{"head_dim": 32, "norm_place": "pre", "init_std_down": 0.0, "lr": 0.00988, "lr_head": 0.00434, "schedule": "wsd", "steps": 6138}
Each number is 500 + 50 x the weight over its row's rms, rounded and kept within 0 to 999. Layers, rows and columns count from 0. Numbers have three digits each. The size before them is the row's rms in percent of the matrix's.

# o: layer 6 attention output (transposed), 192x192, rms 1.35, rows 20-34, columns 0-63
# v: layer 6 attention value, 192x192, rms 0.139, rows 21-34, columns 0-63
# q: layer 6 attention query, 192x192, rms 0.145, rows 32-63, columns 0-63
# k: layer 6 attention key, 192x192, rms 0.152, rows 32-63, columns 0-63
o20 085:447459529528550416490456454520577538455462553517615567462479477522498528494460498465465529489516486480383559490479555603438492387607478596519521568435516488542487398497552495457405495494585452
v21 085:474495383409500446493556465446491467504502508551504555394499494543445439459567509480574441550528454401537397487550475471443490473472420497541566561541497521447499550478555498572472513520517519
o21 090:455549443520462525465385522443491547483507514490576514500493480494544525518402461429508553440547495504539528449447466487427573527447467595435506484506575489526481515612401518521521460445527453
v22 086:505407509486538542549482489527433578443419562515409469474413596492480501433531463492387460551495468516483463454513366594528585601494586529522552474555498447537417544612456451448413465500445443
o22 086:563563459469534603528478458456533420444408448531541609515435478543547493532542482522577513421479520474409529452498607396504516439498456515459484533505454564576583418457570484610512519526514496
v23 088:517508562547498471562527426464453461479498507486533469538530486508405556469391571504477507574452499570457534531527539420475481531444463477482436430436523562445559471457447462429456470518542534
o23 092:406515423444510522521468583560557584609599478471422512451542508487536507489529425480493533470532487481529480514508509498500503522556529568529612511485501485507463525519525611548493538483428467
v24 086:540498512550554530534474560531500463459473519510498487500484547507463503466560515389443510468538550419500560499496390552533469558511420457505530574565452522467458510516493496517517533410377446
o24 093:428458562450458501526508440505511498525485463500513511509421542539562469586465422461503584463450477444471442434502565528461584510521579481484469376424563526531519519548545530561500409551493534
v25 088:489635459452467491571583436516540545554453475478520497508422480570484502492398483546423534503439549556493438566464536606450497408559504463461479551408398425459429558390535555477580548512535537
o25 095:473443546560570495517461469401459451440502495507439509524529531474459569536533478375478384522505502460524579472513499376527556556543537505502570523537554518563548516498454478443428437470514467
v26 084:503519469502462474480501545430553465498512505534533453508532500429476457487377572447500454608547536482560488565476533563551465506567502582419535521576604605476420372522453513582597511511555529
o26 093:493522510538516546488478497415554487449473540483514486494505562565475512485581435497514497452442469504445493506591493522419503521419514402507519414524471447421536570407501685415471532530473459
v27 084:393418448516509446456534429560508405523538504584539533487503476542517434457549518505413618460410494529468528460530544470489464576552522557504491536439482545555546502446579533524425405502470574
o27 084:508570516489472562597535473458567445461471539450444508465530474518564532545555592524500522486634472541502439456490504618522528387440527478542499539561502489521482489540501512466492497539428513
v28 093:529407460462503483431489415476569441450505469565495495612575517533507544450479505467531544481470427458529412445505455582521507527490425476508503427505563492557510550519492443523395444594491490
o28 085:443470454443478476599415546451503528577453509607524523545435405447422548490484542496550544490448528478527440483491572499591492433545524517448517561416538610448424477525457502580531538540499450
v29 081:491476535478549469455531413391449482432539480531484506516532512459574466489585571493493570483541530470567559475564490530494492480602457445509543473455522468544425523465517545525579495495555506
o29 085:479544511515475512558449475498534524632443499482589473430405522535441490528462517537503475379529516492425458509515530513560559559489552494522518479501527582547512561496482531526477492513420531
v30 085:515448396486544493506524433514499567529504465488496519552419612560520464472549596515519538523448530443526500473490507441562461467464439522374423571505468521548620491492521515395342611515497535
o30 090:450478557468428538514520483532520464447498496479418475425502472398490476534406491433431499529460503477468518485548545524536439539522544527571536403499406523437504460516467511451536534552439551
v31 087:521508410481482561485440489496548453478477486554529443440433470490397562433467418531511482487522351545534429521506487479587484523459486580539582505495580543450475580508426556571476513436507521
o31 087:536489510501498479544517522510582523546508476543521568524486521490472432529490557509494486569514505528500486486476474508491515442595586427494495494522460410511542507543494473511520413534522418
q32 072:533433538511575511564485497454554449489467506477585490522567559516475532494587477462432425517586495500481545569548440506504415525516471495506508500486481472513429405580489496548489486508465593
k32 076:477571525526553505510514544584513485519457460521598497459479460569527511498519579457452614462531468532449518574519496364498557501470521502575527450534476521569472444439503501439491498485579443
q33 099:486469514503524530474476464464576482467422543469451584504532505492533463443417555562544559584493568489368544437549450480507514541518478483603488489475564455512546532553532466531447440436409441
k33 074:508509529477514545522439501425513521495626510439519470467472477453481511504412561630544487449412540490571505408486545489563407441638618558529471524542585479419405481448510451516538514529474395
q34 082:573538527503549617454429503527539466487537509400518523506516537621588502446523554456403537514544413441506490406438493439542540513449536549538489537524502477604490538482518395493437501515425443
k34 078:466485482597495544515550468550505611552455487456449505546596528447510542508491527454509514537522474463535423465484489549465529463471518435492492554682478456631627582516556376480505368497496471
q35 094:513488506577426477468583537503472471477455524572455418514518474546412475548555513488469510485504449459564528545485512520504516449490509500411532499498482570456502477541485421513602584480577523
k35 101:464584437525543516513563480538550455445504477457524481537567604484420478551557576550485455526492445498538413522464417488465448580532455527512473449427446538572444465423570489507559557519603451
q36 051:410484473469468464492431532457627495428523476597431467472530443479519494439478495442513535462540529494441541532568483545461499529461431447521529561508455554464569525505549573482593405504490468
k36 172:383519503494521453470486462481578421466479417498473478536585572498507545602455512477502479507471530506486389540535476548465445463539445511461494561477482527600505493455536505461533440481507474
q37 133:466532396523492541497533499550432527495497486424456496460437445503435538539497371476492507522477523490547528573496516466537456451474454434381466482480451447543548506583478395525547511538573490
k37 070:392437495489488485494415515448524458464541393469468554545528509541489456558406528459516466522393533506488391481523534533466469493549563477488505607535488479527542518488544501547485369551438461
q38 101:417479498469517547577566431558487555561447486586477456525484529512453601530516395488505490501504578467530479514498566451559445573549506487433517531441491575449577549497550495560514506490456504
k38 099:407498486527491559476512524507555548464413553495568461454488441447532496554451475476452582530450480424476461549485465640510610516534475485442478465502492527520423535581544408576588471452469572
q39 100:519468504549420554540518488406465450566519570484501527485522461524465510418442555503392501531459494508485519478530564558536450453556578607440365408522458504458535511640536482484463568470534593
k39 106:476518367567512510552480588509514439618551499541624493495510540447520552483420562538375468400554411504500477540503531435509436469447573517575470538542474450473453543506444478447574508502498545
q40 100:508496449506460533447523461529437488539435476342474512499580522493476484474506510481576545485520487552475481473503543493563382540495538499497479424411387539508542404460508542468531499509530506
k40 096:506489548548547518515530510505481591517521549356539511591455458488527510485376474579438426595520516550539541523465400526504525506510643435497492445496591498552536539487488589453512595489488433
q41 101:490491447518506544511489494402535524504499579483486542510466468512479423544455507472564461512468502568425487585455486568484556482480489498437407503442564477425493520444438577449521465422522424
k41 107:454551517501532442506615514472483413530506432506503457464585468454527540543409408568560493558525526504451539490564456498454500503513526354560517497460540530485484491492534402482457489551570453
q42 104:548454500492499486560425478585584527437535495468532497521560504360542478467451530458519546481483532504490449525513536505472493468415471459517560439452442504518551585525585486486527488430468448
k42 101:549529463480498471463476462556478426481498473523519511522541450474494374458513474497520493526512514556509484452491558503511456414424515431566506453534550501583476476568436546534595529471455426
q43 113:489565512530507448477387497416489470470456598529497397428499598585543542503530587457549556574405497529504475507497564440499575458583455491485541545484399572457556470483483512533532506434499512
k43 103:551577491535558501528484473448488489467519519560507525417423541460457505546516399449461442501438574499475483575491536479487523489529364485537469483494540545454433517441522477605511483565428514
q44 107:436534497457471508526572539443574579443501509596504472522590541474484507466554508478494503452590540404530513513549478514544568518478534445647485578522543502495458469481430511550515488431498567
k44 106:505531463555412565474590585521569523539482467606417486487488509547578546452495412540584516508436457481470493511552452551496359492442442487376484515454640466418528500535467555530439511474519457
q45 102:556482519436465512541440529507502406510442510496565584509551455595368557420425515582508531488497513535489424487537536452535470427502460471592513501472477510616487529561576479480539477499516475
k45 097:507466594469476548548508403421407575449517468490537474492505496496533496531423476549502485434503487535491513610520536458505513432536585574479519502437484405581490502570438516453491492494471525
q46 106:464564422534524547429480501520403499486545478473523482513513617495509483536456464473476432470423563464498447473485504608523477424493482540556515592570529500519563487460522474447465600424503559
k46 100:471466475420466449440542483500481481450507536555493477449472595494537591408581455525504537587473517470409458556467568480582505519521507505538458592525460466546457519541479574447507563485427515
q47 101:550520503639494490461494474549497543493532463439535567456549511497575464456479513542522574564498552506614524500463495508547532426476463470420496540581484416510576467498507476553487469558485437
k47 095:547483535487446585409530418505568532474544555493527542440582606432472485518421522528607552535380458578496555572433464450619439502528361442538500559445530500503481520419586557522532482491489472
q48 103:404480465504479427491496533497444535435577480456498511489512642511449458572509487491508587449535522532498523550479398487456484462582525427556539466457409525494457581586449583528554463510540498
k48 106:514465529519493564479529544539536485513615498546515529504558445531485487583504474466479534473536553532553445415563485538538492495402533517508472414485523549624527525517482433438398495613474503
q49 104:459519551499433511550488491488602516524551450514483560540526430570511545531477539515475422426464493560448449527469508545606592450534529496538518521406513575599485444506474501553497431585513532
k49 098:474519438429518432428558515507488529482469422502592464428553485465538374555508440460443563478542430540447476497553475484533574589451490458446554527580523619488540526572427449583488466478526568
q50 100:526431514467513513508524486402501504499523566586544446485496480481528488558470580486436516442446495457473594444495513550487510476586498578398528453563554625478418406503518562497558480629484434
k50 093:495529422520496522549495490457533448498502536485475474454486502452579539527555570446430468450509454483518499454469470432343499510547572484541377548524613507466532483506476482511468468401521461
q51 104:527552536558544490453452452502425410464441544534437459509513469463631465476449414510538485477485427480468434555528514549445419530451479483536465560563501497506491607462475466463450508446505566
k51 106:498524489441521412461510517531489450522390500508496527477415489347579515544513540546562509407537401532555531554509487462448524538527559522480479516594509498494603589568499489450441446515417544
q52 103:408547499505515474451515481527468441536418476533592457532568596551428453443493488473483465434482503543406563504502489528483583511500565555447427455519577436578472446456480491536429451415450495
k52 099:552522556514577547528502445567485438492514467550495490525515461554494447520545535508370500424515512510432474517519446427456519517547493423464506543483551515527503495427538455564489458533503429
q53 108:509538500521514463509484448544458463385619567437481511452497500403488568456502477507543496501483486508569559498521487552467477493615542557401490538541547444500558517524575397529578473456500561
k53 098:472515457546485533505497557478497566448546565513466536608481450510409449479449600536499547496524411509528529496464482576426584443552510427482532528495561495398473477438473504584519418486515488
q54 104:556565516502485533445557563606559458417432510481538449461632445501510542511528432520520504520423554450429511481523454438576537579518560500480473576457569479492535396497485465498489501542457466
k54 100:566495474590470554446543541458553507418550542431517560410528517502487374503410471507473475558523489430436490568492508539521526474451571535545480511425540539494486490462568562511512590470573513
q55 103:494496431558499507479451560479482474519537511458498571561472495508533536474510484564465489483493511443478443433466463433481429438533487457525472488535480533468573536477515489602523410547517571
k55 095:530609502520473465459512487432530531447454435418549470598599406427488449521562454409492607479468434466433508509517446479442460508493525561552499501535433494486539441522492526509507525434545544
q56 105:444451446469435472488491569472498442561485481537462535556546427559474515488560400468471490611399572568506537476428480511517504462548435501495419516540481551521482560510424470551431487580488494
k56 103:607468599540572496488506545564552496507518520482476478551561497529552475480544489423516542447520539563413518563422488501472652547441470521474546487533441454479587477491488506587523425470504432
q57 106:444589454488448517546465488540534505557585386542384419478434475422584416507506447507434547536466605560449482483528466478510530462501554512552524500568507523548563502639473510496493501533473532
k57 105:448584527551550567489524558514474465516466478458456444553437510559523501531483526444533430365441553565568555571478528575527383507411524517500529610455505509451457543503614469546478567537491535
q58 101:594460533423553579530475447569495570451409524458491509534503476493449473474369491490500515502539525527458458546482541526550461445538517506501490510483453392509497533409420434472413465554509469
k58 097:528541452487522505445454442447549446458493417467534574378489534554482476538503540477506533472417494532481500501537478470530507495542509517443523522503462533479515480476522518504535467531371485
q59 101:438504525484532530507481434553486629484529540436538447510559486515541425470500484499560477481484552489467554421488510471498547484556515507634479493534515456633474507486486454505415515525568473
k59 098:377482586432475411542523463538501478528476551477520481528514526472473400559508547449601470481440488522586412484547473473414440511493447488503509519473517518445492489512520563475414465596522457
q60 103:497541446467439553595512512497471603548498488482493521443444417461531529473626443513530498447470471531574494480459532484470489477507511500532484475493511403511453507523413554466577525442605416
k60 097:501451476459463522475467500487489475594478463471614501448561544498415478453448595519578548467632450492625455496525462503579550509515537431435517506513518543471474455512495391606520447519531500
q61 098:442511505513531524520481575500594497517436415479458494493528533439512434495436521536603500569555465555509460499465457495380505555419490586525505527581446532468483600469559471509440484513537546
k61 099:456483538494465534520465438487526518522553524438442514446472545399560534437440477537504434473495494442584439536466512485555453569520525600486608458531502515465499518472463489531631521543437528
q62 104:532580538522541450489414479589534547538472499452504609658535438493533419517507432463476458467469481459399518496460531496438534604443357494471504555477485534453556461423525440468500526455586487
k62 098:585607476496362486595457442494576527600444530527501488568534506477438559554581504467449472479559537427504538463521556533438567528463426546499527498596479584489560479541486452447469442542536427
q63 104:551489462529472489470505468545528514481418496562573419496628480519433457457471474441554548553439513565517528434471489467496452509548605442536484540478620459433556477539544425513476562528455432
k63 099:546506418487504556448535472565420499562487502481585424532510457398476444581533459455504530460499462559459558498489606505594464451530471502482522531486503472440516546558496541419585545509445431
v32 091:470508532482478559499489558524467493440400458515461598536538565522549518501529432545464542422542455468433542493475523529528501473535438482614496570451517556459445450518482509478588430442472402
o32 091:598505478573481436479502408601497534520464567473514471376496444444469542520442539468525501504557467496545544509474668464411440432493469419480514451429453444543450525472502480524532550480564575
v33 102:547520433472553569535494507453555421462471509501515544576573568474448478446501446524502529489537456512452545402553482548388501540538496521538548551396488490568530514420568529493577542475407521
o33 101:522454583490469489458493476547453601512354535520543583428475450451496529484517519419484478364452515508447538486453456449641500510551396463534496463525460476496503497489495541569519531429501494
v34 093:487514478468494499398452464510591467540497541396488515524559628539513592435472557582524517486494518396471464543469483510444583575503484599447541498519486502470503556549498430504465479580494479
o34 097:536539465448539502480502498485432522512520431493407471522467416483506440466478465447505513497429510568471503492505456467486482439549638548455506505535500520503471487497511513558514467525454552